config.yaml
vocab_size: 32000
positions: "rope"
init: "normal"
warmup_steps: 32
Each number is 128 + 32 x the weight over its row's rms, rounded and kept within 0 to 255. Layers, rows and columns count from 0. Numbers have three digits each. The size before them is the row's rms in percent of the matrix's.

# down: layer 10 MLP down (transposed), 3072x768, rms 0.0343, rows 73-141, columns 288-383
# up: layer 10 MLP up, 3072x768, rms 0.068, rows 74-142, columns 288-383
down73 101:146147130197108165178067125128135175058094162161127103131138035121117143131144155084127121097114122078016144132136154132186100161164095115075151133166122136130137111093160114115112150095101120071089107115066161120104135128132132142179160147147105129142201146073084089158093128184090118150
up74 101:149162163079125141111085101128184151121070178081144096131128111116204104156081106096178139146131105111145080145134173156154147170130140135151092125159102098135081161179087148151142138125124160103118112113115152073225121128109114134032137111100143095133117095159095056147077132121058091066
down74 094:108102111111119100096138101086201120157147133134194211141166149118165111103118097115131071161143126101075123126093140159132162164075158125067106165111166193091104156136098101106173132088098096147154099114155163089146100080148182129102086218138135165112165107102139134076105116116158119043
up75 110:109123195065108114096141129105147131181123166124089130155159109104123144153094110158140074103124121130090090068103176098127108146155063152154111151064119105117173088102170068150158122131069144098153065163124108165115162120112126119081080139106086070174151122130191134136131150165183172120
down75 104:121070128154073150128090134073163116072139152097218169116180155134144112146099122119170183166123112127115151141094182120163190108159112094127116137150108131136193119084157114119107097143126185132107197202177138182158091076101116129088080124185214105181156128175155134119131182110156197140
up76 097:107122163125126098125165125122141067156079093138109131101109140177075166162105161173141168197135109087145083112128225140185135132108094185195157091085126076134185130190133114148126156120151097104110106049131161165179139144150091160131162156091161120144111169195110116125113144111157199162
down76 097:104151142135121108128144147121097100087105163159140098125138176195095122180197136129146080097136143149147143135136108079164190095107117158153129096080185148111173088191167114164125080115110102067156114133137106176104149106118115125123093165131204113143164155096112132106164126120124123144
up77 097:137099173097136167090107132147198098082165164195145144102100138111130102167098143111119168092134101148069116091186151175088117102113124142150145133126143119115101104134087116140086129158073147163146107112143158093157087144114149116121182121127044165164117129148119129111119107104106130109
down77 102:141137150091183084125155146152163164126136134168129123186130126133194206199120145155131150080127134161063137148151134125121147093187148106135148124131061183148102185080113119138076142054147115183151153093159127151098167127194134087122153124131163100091089083176106129092141123198098078083
up78 091:136173083151134136118161080088141136177113186142108140133119171126143069201151148112090151152112137144120148126132095114183163128079150142099102144121119138108129119144123136125145136097160155171117133096072078103140166128132148113073131126158117106175110090130121129061174093110134109135
down78 095:084115195160146156093135148120048127178167125167081114133116147203174171147114122153170132133111195122134094127182100145056139153152136131160106157091139072088055090127139101137081141136189120139141062181143117171133119143070192095092140129159101111179184095144156106101110147115133143140
up79 099:111173154171070166235067132122164159148110122093097056154107062164158060103085130141127121135109097114134097123064187112166154177167160131120120105112136120133102147148164190139158110164139133108122225093221120083140144160035113151127090126147137137193072136157151117188144121153129084124
down79 099:130133149164146133109200088153153208139132096167153167126157106096074194072126134114119092141182162127106138091137106108086176107141138086129105113124110166140149159070148159152108120162059068122112097118085126123118146168066101179134126161072092177106124106130152129121136162104154156133
up80 098:157047166107158098140135131146071139186099113145070167100126105123154127157084097137096133127143122115126151131125123157137173139108118204149112103192156097124126155098149147063145082107144095138166172132199105104149156174137134129122178131105146143086075092123203150114113201120154140131
down80 098:075095123170128178156162110096089155074136084110157124151116073115103137129255153102162116124139183090141141164073150168114126075114112037132145100132120128173133088133124136098152054139118162044131133119090144068105175116132102156108135146187180109140166119156147099086153157109127119148
up81 099:140122152099177149139127108146121144077168101128145121177141094085081108136135060122138074099105187137124150119127127108134088183145199071123143152103106092113120134135142131090144197126127119099064099163105164149141165142108192111128142170109136106180177139122142133132082112127122172100
down81 103:136082130156115059078123140102166156167116069163121167114128096147169108174118091089104127131112085130103136113108127167112100097122157106146066167103113128115116173113186094124135155184144132170110110113170087180109072193194093157174127106096190138107150115133071166114140079185114193133
up82 097:142101097108155164105119076118122165142125111123151152200127089163104098130090157190148134150067131080082138124165117111123104099087155154095150074135120110163146164157093141146060129119165146121182105128078160113090116103108093113158186102130141094139145153069109205115169110182084194080
down82 099:123090169182128133119100051132139119126108146184079187150130112085084151088141146154146136094112089155142157087161095102126123092088128082112121122133104136147105183119099098143156118123112123113131151155128103091110083101087128102148110098106137048167186095184085121109085159142143153112
up83 097:119139118104106148120191146140110106093140133105066033099094175156121152100107146130136075114176127145158144136149122109130124142170132109109109098130073139163146203118169149065096141097100138113134142102109225129101097086131102161084081168118190134156124082115120113165086127092108140075
down83 103:072167116165142105094102148113144138139096181102104130142146161132077078102176130134155089144113120114160135164093107078100100142159115136133190127128190134178111155128099163115133102171147119141087163076143119141097139105150119089129148098063077143093130184188154115147136090088122168114
up84 091:154090143173117074143149119089143072068138125128139154094099108143125136143099187144166089076154142151128165107203156155146127078097112125166141136124176138156176160182178091065172137107123165154088155042091115119134142143123188104104189121055137188136133152174122080210113109167126105128
down84 096:090112101104080131148064129141167184138093171109148121130184099118114059095175128138073160152114137105094100162149070095117187136138114107123153100204098156132141111146198116097189097112085148119122104160145063124134121080146109099116081094197114124076115133140077131148123114160102141109
up85 112:099103088137138138138123140105135070051122203139113180133172144068110077173132135149146060102221170125096203147108102158159074114174151141123153101092153155171189136126116114138146209125090162060135098134137072117166137103157117128131191159122125156136172068153138097113080129138129149119
down85 104:101138125160120129101103106159119080090092109145148063144126126110116145101079120168115113150082157097174252126118090101150140099191107137096154115054104079100142172077145111108145160131130117185120066104135102122092124120067164109163155147145125100200133066101173133128142122147134111092
up86 110:085132129139112070117048148152121118148146119093137103106081207119080188147162149135111123171069111164102078097173146127155130060117095130167161097116153139088135152169111124152094106171172038101099143100161133082131084135149179120194083125147139153100122110152130163082113133075134115093
down86 102:058116159116120113141084083157144077155105154149147115156116081090123086140091080079209152200120106152200105128168102151149110107100090126195132127169141164130140110218133105138108081097107061151111127138178139130122122186079117199091089119120123100135126119175122176115104132118067095113
up87 094:122085102159157178141062128164104042065094131114139119166111102120160082055097195177133097099168207163153139139102206164125135128119154128136103169110136128090191177102125085163113140130117133133107169123136134086158129115099132108119125116134104105132100156113135112148160160137104137073
down87 096:116130131103132163148117095139118156190138132086160099122136127100171146139070140178138130144134103086080116124170150064143139134107108170073098115156073123078135150132103103149134127198150150096134121126141125143126095159136054105161241160148167140133134133174087124117181135139094125127
up88 110:109111086074143109087125142163083103104185129082163135148140150089153120109149179123145084128085223110071135133103120157158139140130114180074208110157173098121108121123137073121190134092130068161088137095095158113110132162144109157072191121150159094133145113149122091063125128156119133167
down88 103:151112140125141156089113149123126091200128086107169091112136149127098095145137159136157069157113171130128145112118118151120080125192137103159202144094143113196136180104180124148106112064053133151200095173134191125176178131174121127149112078113140139073152046127151079115152128152080112194
up89 091:131085154126122139155142181157136091138156155148166128146144122119137159156142177111120141159114169129126155158110142086100144105135106153134090133064092072172159140150165166124116056113120132129115111120133098151148149172088188106085158171136164101123160111130138117112114135131172114087
down89 100:148133175119080177085160108134089107173124150129090148103132129168130122104192115130112164111108139155144162049090133158100139074123087127122137128173169152148129138094098128185115135146096135175219128114138124070120121158166120098106098119168108119105070110175125094124101120174134120140
up90 103:180107111203069112144103083144107185134132122145063199140168128123128192108108083082171116139175160136062164123155076141114216113115153082150121137094153161102166144161115102107115080108139127107127120128101118131124126144130143100137148136124137160091129158105138154146133102102132133128
down90 103:136074107096121123157095133191125120140108128096125149161172082112106129078052090114100172068124174129164096221099107151065071069089135100133074167168130165147107124120119141131172165196096131075123131230153176157131094184134104141158131156110159138132126191091105123182144144155129118148
up91 095:132126161090116134123140107133142123154104093099122137202083075074172116143109126141083183137160115155049110138158126140136143119157097181124147083066128128074135161071147118113149171120121155154154129147154145112169147105159140134154087153090168158134181180169134117130162121166087158130
down91 098:165112143122107127104150101199199059074198164152173190140101169155130095084112110155176154138064136111106101115092129147103153169142078157118120157094090166134114146145130213165128119137159136090111048103125158139116087163107139123166192084211118105132135139090103134149098140124156010131
up92 099:176135121172122129083153136136141125171171106112078180122169099164122157112145119138067104144141120064168134128109137085074093148082164177189098144144133179092181114182116114105099125140166109066107086124139125151106166128136109101125156149157123118189110139117159152117137096143171119180
down92 102:183088154087161199125170117133174084155105142156130183125157149161115125129113129151067130116155157097160149167102157085102152112112076095151094121140181113097155173176072197123111117176110135103119184080101090145158104124119121138058159141098104138109115126102145168132118138186120146065
up93 100:114113162075153133113172154142085138127190124091187149122070121214200160156188143190157096118149060092121152156139176150160121114177074103118135148130145098050152102114101139108029120188119129152077178120122130106084175123101150127169108129147161100197109180149124176125151186072074129087
down93 103:101110118107112134120107173164146137185116219136159139124136144174200103113167082118110075088136165160133139155067147130163108094146150132141084132173176083130136175133107074170097118120219137112116156107129100117144186089134021164143187131098103201197133129179130171215088175103080128075
up94 095:126076175164094101093132173150134101106125152115052154145128123179128162133080137129149103137097145079112083123082074113115060148120127117147113089124064172129157104147201108126082089137096129133057155107147141141121125122117116184121092153106193134111121164154148151101103120131123136150
down94 098:154097141095160113169075191107156143179121138123100149141185139120151124138156161142113125173105131121093151110151122158122120147133099049192103115139107114183153141118132149158133109147145206114156145175148160097204158151159101159156078142148079120113112150072118073154119141117099122110
up95 102:074121156127139110135148090135100118181076106128038091233136134108120069130143066090104140135133131070142109150146085088113141107137092124131114134131127102116194099045089144113158126185070131137122136109162185118117155098088103097147122099149157100208136143143125157133080151105125114152
down95 105:076190126166110143079202124168073145167068178110122143180095155134182146161086144119131129163112168079139054176127114085140164146117090142149132126166139140132140106152135125124159150091066141136128054157162099214075181099131063099132126114134140107123159125171169100153170096157115078174
up96 088:069116085114160181151115178152144150109144123135107096123181142102215129111121123154160145139115151098083171133123166112180103178145159000182155089089089144122128169131087052139111165148134119091115121180170081168142107124130157082109131127092151146120123144168090182095096181100128145090
down96 094:147174153098143121085122135090131153130135118104114060079142127178159088143231116123100129078060130111127104088140131114127126095112136146103130096105141143129155184139099128187091142101143174118134167131120114113115130112153146109085119082170023135126155112103135168150037167093126164136
up97 109:165129155114148156127085113083115183151141116138154118120151136130141150136111133090126105089123145065108077164167133119154068087102111136064208122135132213125156115125185145131090124046070148098128130154146085108101122154146127089103173162093080066142105134074159078112163122151199096194
down97 103:105125138079135204092079159099138121105121149084146100157131144137155104123133136079102135113091153118147115109117183108169083104162129111128115118095105193121150074128097114139131129077131128135239168175144130135199128102125115129131143141103127120146164142147124140128094138222142206145
up98 110:153172127208089092169168089123105146128094126102105142103138156096153082114085179105158198172191158090127150162105079158136069123131122093202154180190149091082162146129093100108113136113164142156206136116097135150109151073090142126142136126137112128088090093105097096093186126097171076149
down98 098:093129160182111126102140119070115175135118113151126181090151120132120134095103165149150110178128107131130111098158097148156093198159154170137099156131158135058189086161107104120102087120059139109128123126084089080072114095072135202070095144081179092145099088162075172059118157111146140134
up99 095:159148139106189111174142092109128134116166166060104140093137086132114128138127137108077117153134047137164183115104114102175075085150118114136108117191091203067081088184113129117173134159121135106123135123145115184118153115103175087090154130131116126134142130117124213116138145128132106125
down99 101:083222197080158069148133127136119075115099156143143102037133110096213185120168134127137111174186184158071113164171135093152137135038108166083095120145105155136071113081111136146074130091059048139130090151113168142105106100155078134110189092169153166087158072055154158120161094134120210138
up100 091:087160114137127101095140084088116131154198160091139173173136152153159073116089172087170185184137133102082166138189164165193160132116096084062133147106134105128169060132115099145093144095152123176218190119101202100148120042173135126148115126129107149156122139175110157088132210070113145100
down100 098:172146121090106136130152127108122150144163134111146106137096147161136157122067106113117196203135117122149111123121159092137133192098110142091140129149139135149127103146158120164101151136143133131163129108070133156110165117208140154117138189123155136143081116075080131109133168079069101085
up101 097:153059054169104113151154141154092067138161150161130123042159183191076078078076153153086148112142128090117149130154166182093089124175135106085136120150137115163115121165128115130127156156149108116108102119121177144159173144121136088109120207134117087099117085147102190128117125152175112148
down101 100:131128131163115115181126084180122148170188124190081137109136091168138121138037138124081131152124088093135113077146146108099159152152157110148161200083112156115129080134139138172116087144146130071083098093112148182112188110185131125102096118102095122073146090143133115067129154123085193114
up102 102:116076098164134107102117119116114128122145111126103117154135046104148110123105126172109099099092099167138139080123107188110119161124105093128130108146128157146151115110114155159134171103137131131134170127126061143124076150145130099123117101126135096140180100103141067150087065179133082165
down102 097:154154136118124102092144122120142144166118117075135148045197114107129139198127193123149142164188096098129085133090095148088075154064117115099141112091165102128078146141155149097105096104166223090183088084131119100102124098126075151140089117108089193090131149119136174164156118162090074133
up103 100:096104150105137092128136143102129145194108096084127130103107106171102129123117124127135087158194127116177083106205070139141129102133089149105094102125162165148153086139124149129107125127127177136105193073199099115171105137125178152148155116095125122156117137117113138220075106134109087100
down103 104:100118117146113110102141099124112133099112074096144176174082110116049124166158130119133094133140109140131066148149095125145107100110100110124146154092113128137087084164054162156105121177080175144060146111205072132137115126111129117130152171110166159146159111070166124131083097109162191140
up104 096:122096146094089088077120030098130128172125101145127114123114125071156112198106165165111143112108098087084186124081154121062154180148104191112153178184123125161156195133160067107106150106114097163073097207139116146158101102078161098161129178100148143150106119159143116111143072097109120143
down104 095:187148171163185101100151044096142123098096113120151112154187136161126091094113099149151068118116141110143082147144109113104157138159159133157144168104061164097088089145116122122108129120150212156150117128140099079171165137114084093081153071130116131122131149083124105143153105091133121159
up105 093:093113089099134118120123160126182107111100174154144163111069093179076104087100167131154143108107136105128125115140125096157155094096164165113123092135088181136127127092113112127071110114120116134096179129097150062105120129105140093088152170175160088102134094112196135078165128109152143115
down105 088:139101110087142129097185157094058121117130188156128121064108179137160103080107061153123129202106138100125136122133125133098135138145144174108124135086116086156113117171102133138115096162110118108119157120129091131132097120125118087142100195139124091127163155145117182154058105128145192086
up106 089:091102109115142113156128169112137081121122080126143140128177094111140142085121131087184083182126133142128135148125163122121099127094118113125125113152114116089153161185133072134112075133159144049079152095138112114120106115085183117085091161168175158167086108099188159124185115112070093103
down106 097:156161192154172114139175159187070119154134136127133124161131079065125119120066133088112158092140128097116138060140180120169151105105100127143148124151220060140075125138133072124156121153112142119123082147113171151152130094164150086144141142125072121080117141129142115136118150096126180072
up107 099:172168127145099152184193075113171136102170177133090117072129109127126201152128139131118157154089170190118142107097122113102136119147128097146156088121117148126118084133104105118164080100118140169094122132154110152063148131106122066086132168162161069148085108131140128132120179061087129117
down107 099:185143101138131088158145104119065171214143123123193160141129149144129078121098126146075171147090161113122120144159121082124082097118164117095099105100154129122157157112119117126110153110153122169135124125141126175077156112081115176134108160085159114073093113119132087119125135134187158132
up108 097:100104135124061145059140119078120139132138178082099123086155135158120119144069173126117092149113195071199080148136143093134063106188134135152138141084068090101141131123147092158156154099138104180138107151126125091119104109123155137125106166134124168151066105105111106111224082111116151229
down108 098:146160160166127158169131129105149159096121123089116126198165140124192147100054140090106089088067144117133145146174123106126123075131155112159126137102168133068101078076139121064140125092108083128117154103192164127133161117162145190126099152144088149140138167074110100099100110062098153113
up109 088:000096167143152217112110103074126103127185174155108102133180148073111226164148111138131114096136139124140151163087085144096149104088150147160146160095063177109137140088172216128193096084166138114145105116116157105106155169124187150148156154107126110137124057137105097098104155151176056078
down109 101:134095139181116113148114135150125172140106150110107119066190196124110106109245127137109123050163156151131119144145130136107163155161100055101107139147190135136138109124167128121124137079170131157198166098103056051106134116137103125090148137166150104164174130119145149166097117140179128202
up110 107:113117069122098089133107118105160170119127126099098117159065146151152103102159115134116169096143119131102150131098206152113101209145094123117178143203095123167144124157162103191088108154081080144140127137137170154075120155107148170119159179061125152108217063106144141115116156147118132086
down110 099:111151120132145132108062123051167119114085113139097112118148109063134137096144195119191112064105154124148132092165159144135163157136119141143095106106139121120140177089054105135063103103122102084099132113155067162131140132139174140116159113138107130131181151088173115193087179112097126119
up111 089:149105193109150161140142128161112093113191122102140080106134168139070125159148166196088114200136122119075191140130138085111149165151167129118085168213105135111115111177160123155096147160126087131126128147108118126152142116154174133175134140162073096186192092155163086147162122124122120114
down111 097:132168146128123086133128176138078119073114119168049100081185166097150148124226156116163107165145104178133071148151139088108104124063124116123099142147120142093070117079154150116173066051124112145137096161081133097115073086119136132118102119086122110113117142143060156117140111161099151142
up112 102:190111116137150140171161094164148109118184124107097117201117129090121073053131115104119148111130160105103115152139141079144145125121154073097130112098145111148186123171175112157136166151160151093118128131123155176072132090115083106167124159121113178199122090089160117135123169135160166076
down112 103:174142122167129105129129144138166115105075132114082149155137092143095084111118184106059078199160160141052136137137104104116120140159118112066139107146166138063176125226173169136148139144139136099100141071071188159166072162077159116117110161103149084173167094140154135104101139183136175073
up113 105:110130111109095129088127145138073080103158132141178128134175143111127079109061108123127102144086138115195100109166148100085098096155133101135085143145158102134127155150104149077161128126086092124139164112127097049076144088089109140067161161151069109113131136146092166143096166192098129099
down113 103:079166186102117132154124101125113133116223161173162151080138146132084113178130089118124132110087092146162100105118125067138073153105170099139175122135206138085115104167070140124126109165099122145139113150113101084143103126122138144081124118113099168135108068171131107133103154164150135089
up114 105:083115086155133141197189183138111105121098136110058153130145139102181120081112149187084133193113089140133104148038163155139167120140090068113151102101100128138151114100137106148067139190129099066114149152144123119135157126118148201137062094119158178145146092104086103194145148202100200160
down114 104:142153117120160110112143102138121082170089156173103108172141073125071142144146139107114086118137178082125097140101145104153128113150146107126109088140135118146149129155144159116084143088063082111162168113146184113107147149093112145091067134122126122075154127229116126108101157104123148075
up115 095:122108135167151144120152066115173194087103180140157170138141132070186125130111103157156064183118099166170106154179112141120154080167150120155118162100166114061096157058165136174165140127141128146140093123152087121085136123181117145129071175126148101069076122137075113140116147091166130179
down115 098:134157093145131060096084121160079132090163109135195143131166103099134166176158174151150110132118117132141107110118145124106134092078086079113040064149127113184155120144153153128131148143159096123109154138158122133148172171159168079143103123085192115135188151095086149146146144118183060117
up116 101:170090112107153131165109165117152176183120142107109136205140122138100173139136143125150143092135112112113088143110124168176097086140130107138092135164056117110081140132184105124126163108072156086185140121148132141149117180170153076093143148090129127130089110060126124076151130148187165114
down116 099:100119109082137155075129078092107152112097131075175131157169126133100094120216160082157163106079113173107187140127181104104104160113089152135085112105170108107125156136115146129169104156148151157140099139132038147131098137074082166167172168171141077105124108124136088102120134147091116156
up117 096:124110079153123156140166089119169123169087117169104131127173171145133143119067169154103199144156173115158142161093130124129112130160049153160146150179178152112116083111149129133104167104114115075137116129147140115148155123096179130130155132114122109124106120112126154141094154142129137162
down117 098:154130123101111131167150111140158143151070120082087142135171094096117111146144199192149119118161073130144048117190139170152143177075190086120138168105124115121106108074091132145128119132124105160126147139116127175057109078166122138129166103119115123124101126124185133113102156183100090128
up118 098:174136142112160058131119166174139156101101131100098089185117150079169107176161170122146161156206137164110111099179123154130134135060122150101155159125094149134168100115092149063149095143172133169108154052173128073108043132109119113148164169152153122107099141138111099146123178129196178118
down118 099:168159098108173113103118161202061090090153135155141107107170178132122116154118161135107122079139131136147169154126117130136143117154127099110174118169161145184104065058093076115108163122178154111144153122183192164190079176127110060098198167118127101081193155189097121123164118111127079059
up119 104:097101129164150125151107151142151093043155176136079127159174130148070112173108115121146154131170121127184097132102212133124079103107083105136066124108151135156097051086090116117144116174122110104089061120134120170202100102097100129128133116144131139153158100183071189192136113125167135091
down119 100:137137161118136156076121090145159148084130187112101140144130097168077157168128125183115184190158114158119073105120162088137106117155106128164183153084137171128101105154101189121100153083101101188072159130107170172154104100189113078101091143117055122144128139171185127102126153070100144099
up120 100:163073136051136103103122167168099130126124155099156177098103088098127134118123137127111105122085111162159182157143077140126161156107100101084107158182108108092107122110120172125168112138113153180143130138105176178084134035222130073144186176133091092158100135099168099131141173153077140142
down120 104:138157088152156199119179191162128123143142099100072151111099139171115149145118103128128108108133172167151124183165145143115129144116168136105063145051114113080158141108092142099143125092129097157106129143125186114169163125144084119142049086154167148208143180140183159132135140085110198143
up121 099:067065097136150144086143131090119181188154133107110099091107103123117072133078168058144118112113100094173166095133093100104077131056153139123150168072097165077081111165128142132163153118127135171177121152136094107163121109140161168146149137100127105171100148148148058118126132135078110101
down121 096:067113119157113114152122116086146162185155154062064149126120139163116108122111115076115181115135157107123180060056161079120118078123107058123121120158085136149127122155152084133118061168105115102179154106116131151087097126149099153118149112127129134152160147117143189123187091142135148108
up122 102:159144126084165160069118051142153197152136084160152181136168121166167161087171115138140121142138141133116162153203156135143136110088123045151112162138139160140140121152153111114094170163083142096174090112069121077085166132141127107166031134113080202115144137139183134154096154133147155116
down122 090:102132101137191091189103075181064099092073136096153067121189115101065148157121142111122147093104142166162205096096124078123140139195108132146144150142165129173166113084128122147100100163150109096106100105085188105090080064123166110146204117129152115118110065071121108191142156173174098141
up123 092:107145160153110144173124160075139098104098152097171111097094089188116097103123176048068154124112179177186116148133162129144119149124199118155105042137162124122097081153153141050110122111109153108139182169122136147130148165161189105119131094119068180162108164109115175127114155118155181141
down123 087:100124096111129159143131081098131145084151139170116116123160137091086187145255206141119118132129148100126123149129151140129119138142152082128108150155168084106194180063143123119134133154105163164149065126036081167135138120080147124096122176113168059154150120160121092167125109153117069113
up124 099:204123051128100110134157124084112094111164066147156129080161193099125143134119154099150118186117093119144062181103148095133093175163125199123136115114141142147166092140102148116127181102132156099119081117135138065098080085116083138117131151201112150194137186113061183098135099149132125154
down124 100:124148133131104089098121164083093088124200097145147148107116148102097123163063100100143099115143141130115133123089091138140162127174091126127130143102103141138110151159155150158171119091183148152143115178119105175150160182118117129146091116147047081095110140123155170106102106140126148121
up125 096:112130123117162125174080118069101100139106124167170180117165057150140140153129127107099167196161100128119110102166094059181140153151075095076110101153123169089171103140131123131181159123091120165039161087116134123087145140142133138100166134131090141164180108153175109138168144176131115130
down125 104:144167156183122158122116077130098089077128163137113083113109134170139100129063098185107077086069120125161077085166123141086094088110142112119179119127063114103116166136156159094136189108166162082154145189154110095109102165143128093097188151130136104128137168170131112143154046133106127101
up126 103:067098137086177110109149128101146135117148138124145151167152086105068155117093151154126113126082116109106127123143154121126181150146086083129177119121155142157066170067145114074143078107130165124107136159132144155131137183122159176155141132080115071121174093096045185105128092136092142181
down126 098:102111136126168134080156095116089118140223109158108113094089210123142108113044083140156097117145135131127178115102109106121148106130134115167088155119058078156080098193122116028153113102129154080111174109064119166137147126138102140139127184160199142139067129163088092116175146113128126124
up127 102:149134090145129112092136120132169121105146143084112075080100181122160161139080133089123128063164109192148133136155123105137164158136172099174156075199096104112093094110112148111082197149085027093140118150146166135198123142103089100078075188159094107100150081113131098154159105166173198140
down127 101:107131110099137112147148176178178137121185150091155141110130138118144130115167130131122113153131112121109138191197100112125094153103155102143116120143121155177124139167134131128138129068162057106131136126132170142137137194157154161193171163155161070072072179094152114111116116195109170120
up128 115:178162089111119102166152151167138130112130120128139126109068182089149117116116124131085105135145125092121179070194096094132148135130122108132131163097152113175095090119105130138122130095112087109123137116147113060128118117173104126102120136082127141164148159110195132104094120069088149151
down128 105:175148089121105141123167134147083108129210125120152109194090190132154110098076136078088139130110134081133164145119160099136152186112150184143125134023137151150129099134131164189197119102116156103115136103146125066132074114121116116164190135087148116074166135137161138174112123082137149182
up129 104:129104128093149085162126133143147101161133122135152131110096122222134099133092164191166118086145168105161192119220123129152119124118142119165083100138109157154144156133118114147098084173110137155141205184104111206121104117101122133111107131164130151144117133180110116175147061097121118084
down129 105:147144076101168125173116118150134149084126105149114158155085125139113157145107120147089092108131222133116176140159191154074143156145099111114066163104163149185147120109042155139193152106098113160096142137134174112111162071166085160137123147081142125140137137136120108068063122082115125122
up130 096:115098116085146155133138107109170139068108113183169086107100094116148160143168125168079147146107111166167147109189105167182123129133100093119102172010089087123182068125085112150119130131145101090154151135140149089105077096115133134094127126071122149141106179193115103160141075141113086000
down130 097:137137123137130085102120157149101123148156139105109084106164107118135108149167176165128036154139137137145087097062096091127136082142072120166036170118146135160133112127152116117091133134165129144105139118126173127090127108161115099126076181135106144152127150112091151116160113139149140142
up131 104:158103138163164111135155141111149106093088127114109157078169112087115150090082019128134142156157110083133079118069137147188115124160106186087184170188150126125123115143118156107137138144121095086114057167077127104156129152138087107116139167104150091161109130155128124121125093161125157121
down131 102:130178157082166100086158205162118145132031126141100114142180089093125120163074114068069095083154129142144148125119129164099081207115075105093120120128132122141091193078106130139151140117122179086099152137090133109150178139103172173106152150145064099171139148148093086074120117123077172075
up132 091:105084135135128180192108094127068090139190124159102101133135172112119151127132109129148138126116131135178137099074131127056137098091137187104105127120160148123123149107073158118101138113124150148104139172152087101125105162161155143149102099078097088140111066104119165104188120102176130129
down132 103:096116131153143093155132109165106102117139134102130109089067143179120119122255115121111109088104113162054061136116070146096128143182132155098128132175141161102177166135137096078085149137135181076161124103087110125130132149098148093113119144140163149152164137130025123105132127092162086164
up133 098:122108064157164108147111166145102132090126089108123147169121181154148119098122158118132138150103124151129140118116112077157102150133146180123167074162071090048162150067154105128178156145119120174104141156127082167098082137124099137175170152152120115107109140128114142174061079143121127125
down133 105:156129083070092152134086119102110068099145158151117152130060181144177123159138196133138078185104125151150116105102108128120107133193157096109094121139108155120101117116151096136094183105212085186137084125070113076082158099135108145133117109102146154170168114162192130126145204158119094091
up134 105:081134152112143095141145103186177154118145164113116105077133149148123144197129107133095145105137165198160149132111145147135127105143172140154147135118164109154105108133065147153146073055123101128034139173170124131170157120134159121064136114145125176125186161153100066107110159113117148138
down134 104:136093156160155132129073123155120136143142154158134102103064115124085114134117154162111158072120174088139161162147082106131127141116077126130163118157164067157155114170122126119156101116147157086103131160118121135079140030186143144120105064168104146110203146160096146206120126180076144127
up135 100:106167133165143037152134179168154200158178111095055153131108109182130115146155150166119096163133141167117097129118143138102147078159071111188142141159137099119162061034143109141129103174125142146121109103148131105082118134185169105112076181127143109081111140109162154172124119138111146101
down135 103:090143183185108089104129125133197136111125137128128129143096153193122184128080161177102103116145127173116156170151145148154164160077102124134147176090095189129072165111171115106157138195147143126148166131147185130077200183173128094104115129182159131178086113128125149170070071122088226188
up136 091:167117109113126166133137119127104125132118124147134123124156047159122122105148119185068120160187115071146126126098117124147169183147109107169071162130172115067138185168117111179096161147107168136103137107090131128140132117154154120138138045120109135094101114112107151165182121172138135070
down136 096:086107188117137140140139140057093146151082144159100167169125073138129140099186181162113129134044139112159163129111130079111140141154156086093137151157159186111150093144077179135145112169154080047149114044127152108128113147099129089144100162130113108129114121118077136159087175064133114126
up137 100:025035122148141131116073112187121172132110131136069150158119195118177078101071155157117123101118123113103135177113105090120169136111133103111149087174145139176163175147102128132106069151090184154058093182127128119158113116114119210111074156083142127118152113098156172139160124111126140120
down137 104:056081090088106148143165122072153159093128120143156122168099095082157110136176089049077145080163116112134176164102154140092108139124094135120171154050040187139128116143161136179137116167117119151130152066090147094078152072105156119205144150087151102211090106104142160128120122100142116185
up138 101:113158101125134141056150115110114087106104148099081093174050140129174063143183122163143123158129144108139108061172167078095073187125125176140088164122161165087153179126118128117130155145116133106153176124108128173095152122134120091081136147088148170147154138108129103111127129138123108074
down138 104:104126119132126163157183128066149115116121140089102099140158141120151107123128111041087099094104138131091082117123138039124114118118146103175099114187110104094115167082185098220110109103125091083147115149141107115092112124162152189107119148118121119098139163079146164139149144051121131127
up139 112:179099143173066050116096161126185132192099161080118118151150125209111136152112175143087080143104080140161142104140144135185125083188151136123121141109074093111108157113114140067091086191160070134127178143111092122118158162127139154093126132159153098133176141113113113072177108117189115131
down139 097:096097096176082117158136104143115081114101151104148083117106139113045107149150137166166148106144075113149131123139187146081149152166137167136125163139094154159102122123116158079106129149066158125071075096056133132106123117104134124096083152106133116069172061118084137121108135137202159181
up140 098:099152097176124149154148181123167077137150089108146137131131106195125131146124161132125105121165120115131062199171192174175134047081110145156080198122092152137185099142129133153136167107095143136181180119136088021121144118065099176072154076168110096137133160125162085187129142116143093174
down140 098:129086131117120132188089171126109121135130089160101105167090122165135093097172100136119157084101152107077102079162104079124110069173135094114127144130119116185110117163107112093139122110145113098106058081176158142093171087176080140105119145211132084126161095098125064115157082102111108103
up141 104:157150118128149138153063132144124098135134128154169151073093146164193127186076154115138134152142096151069115149172121108124128173129070170122127142171126147102113129117175108153120163130071079132142159128157146129099079156200119115129161096163011093156115121182143131154104106123099119072
down141 102:131085169125135131192107109054158105097141172168099187137153101145131107170088199137152083164132162124148147172126108049100137181119101125110158210127124113162112169170139152167095051112119115117120146114155105127100159095198138118139093170177067108070163136147164112119159158100113065114
up142 106:160129113101152147114131090189125100141162136069159108121104118125147053110125109155119117163159091137119168130099110166152137112114175118149131147117121130139086153194088139097102146100133121112103135131108148113143083111142105140041152173128063115160159153130135126152098124122123075169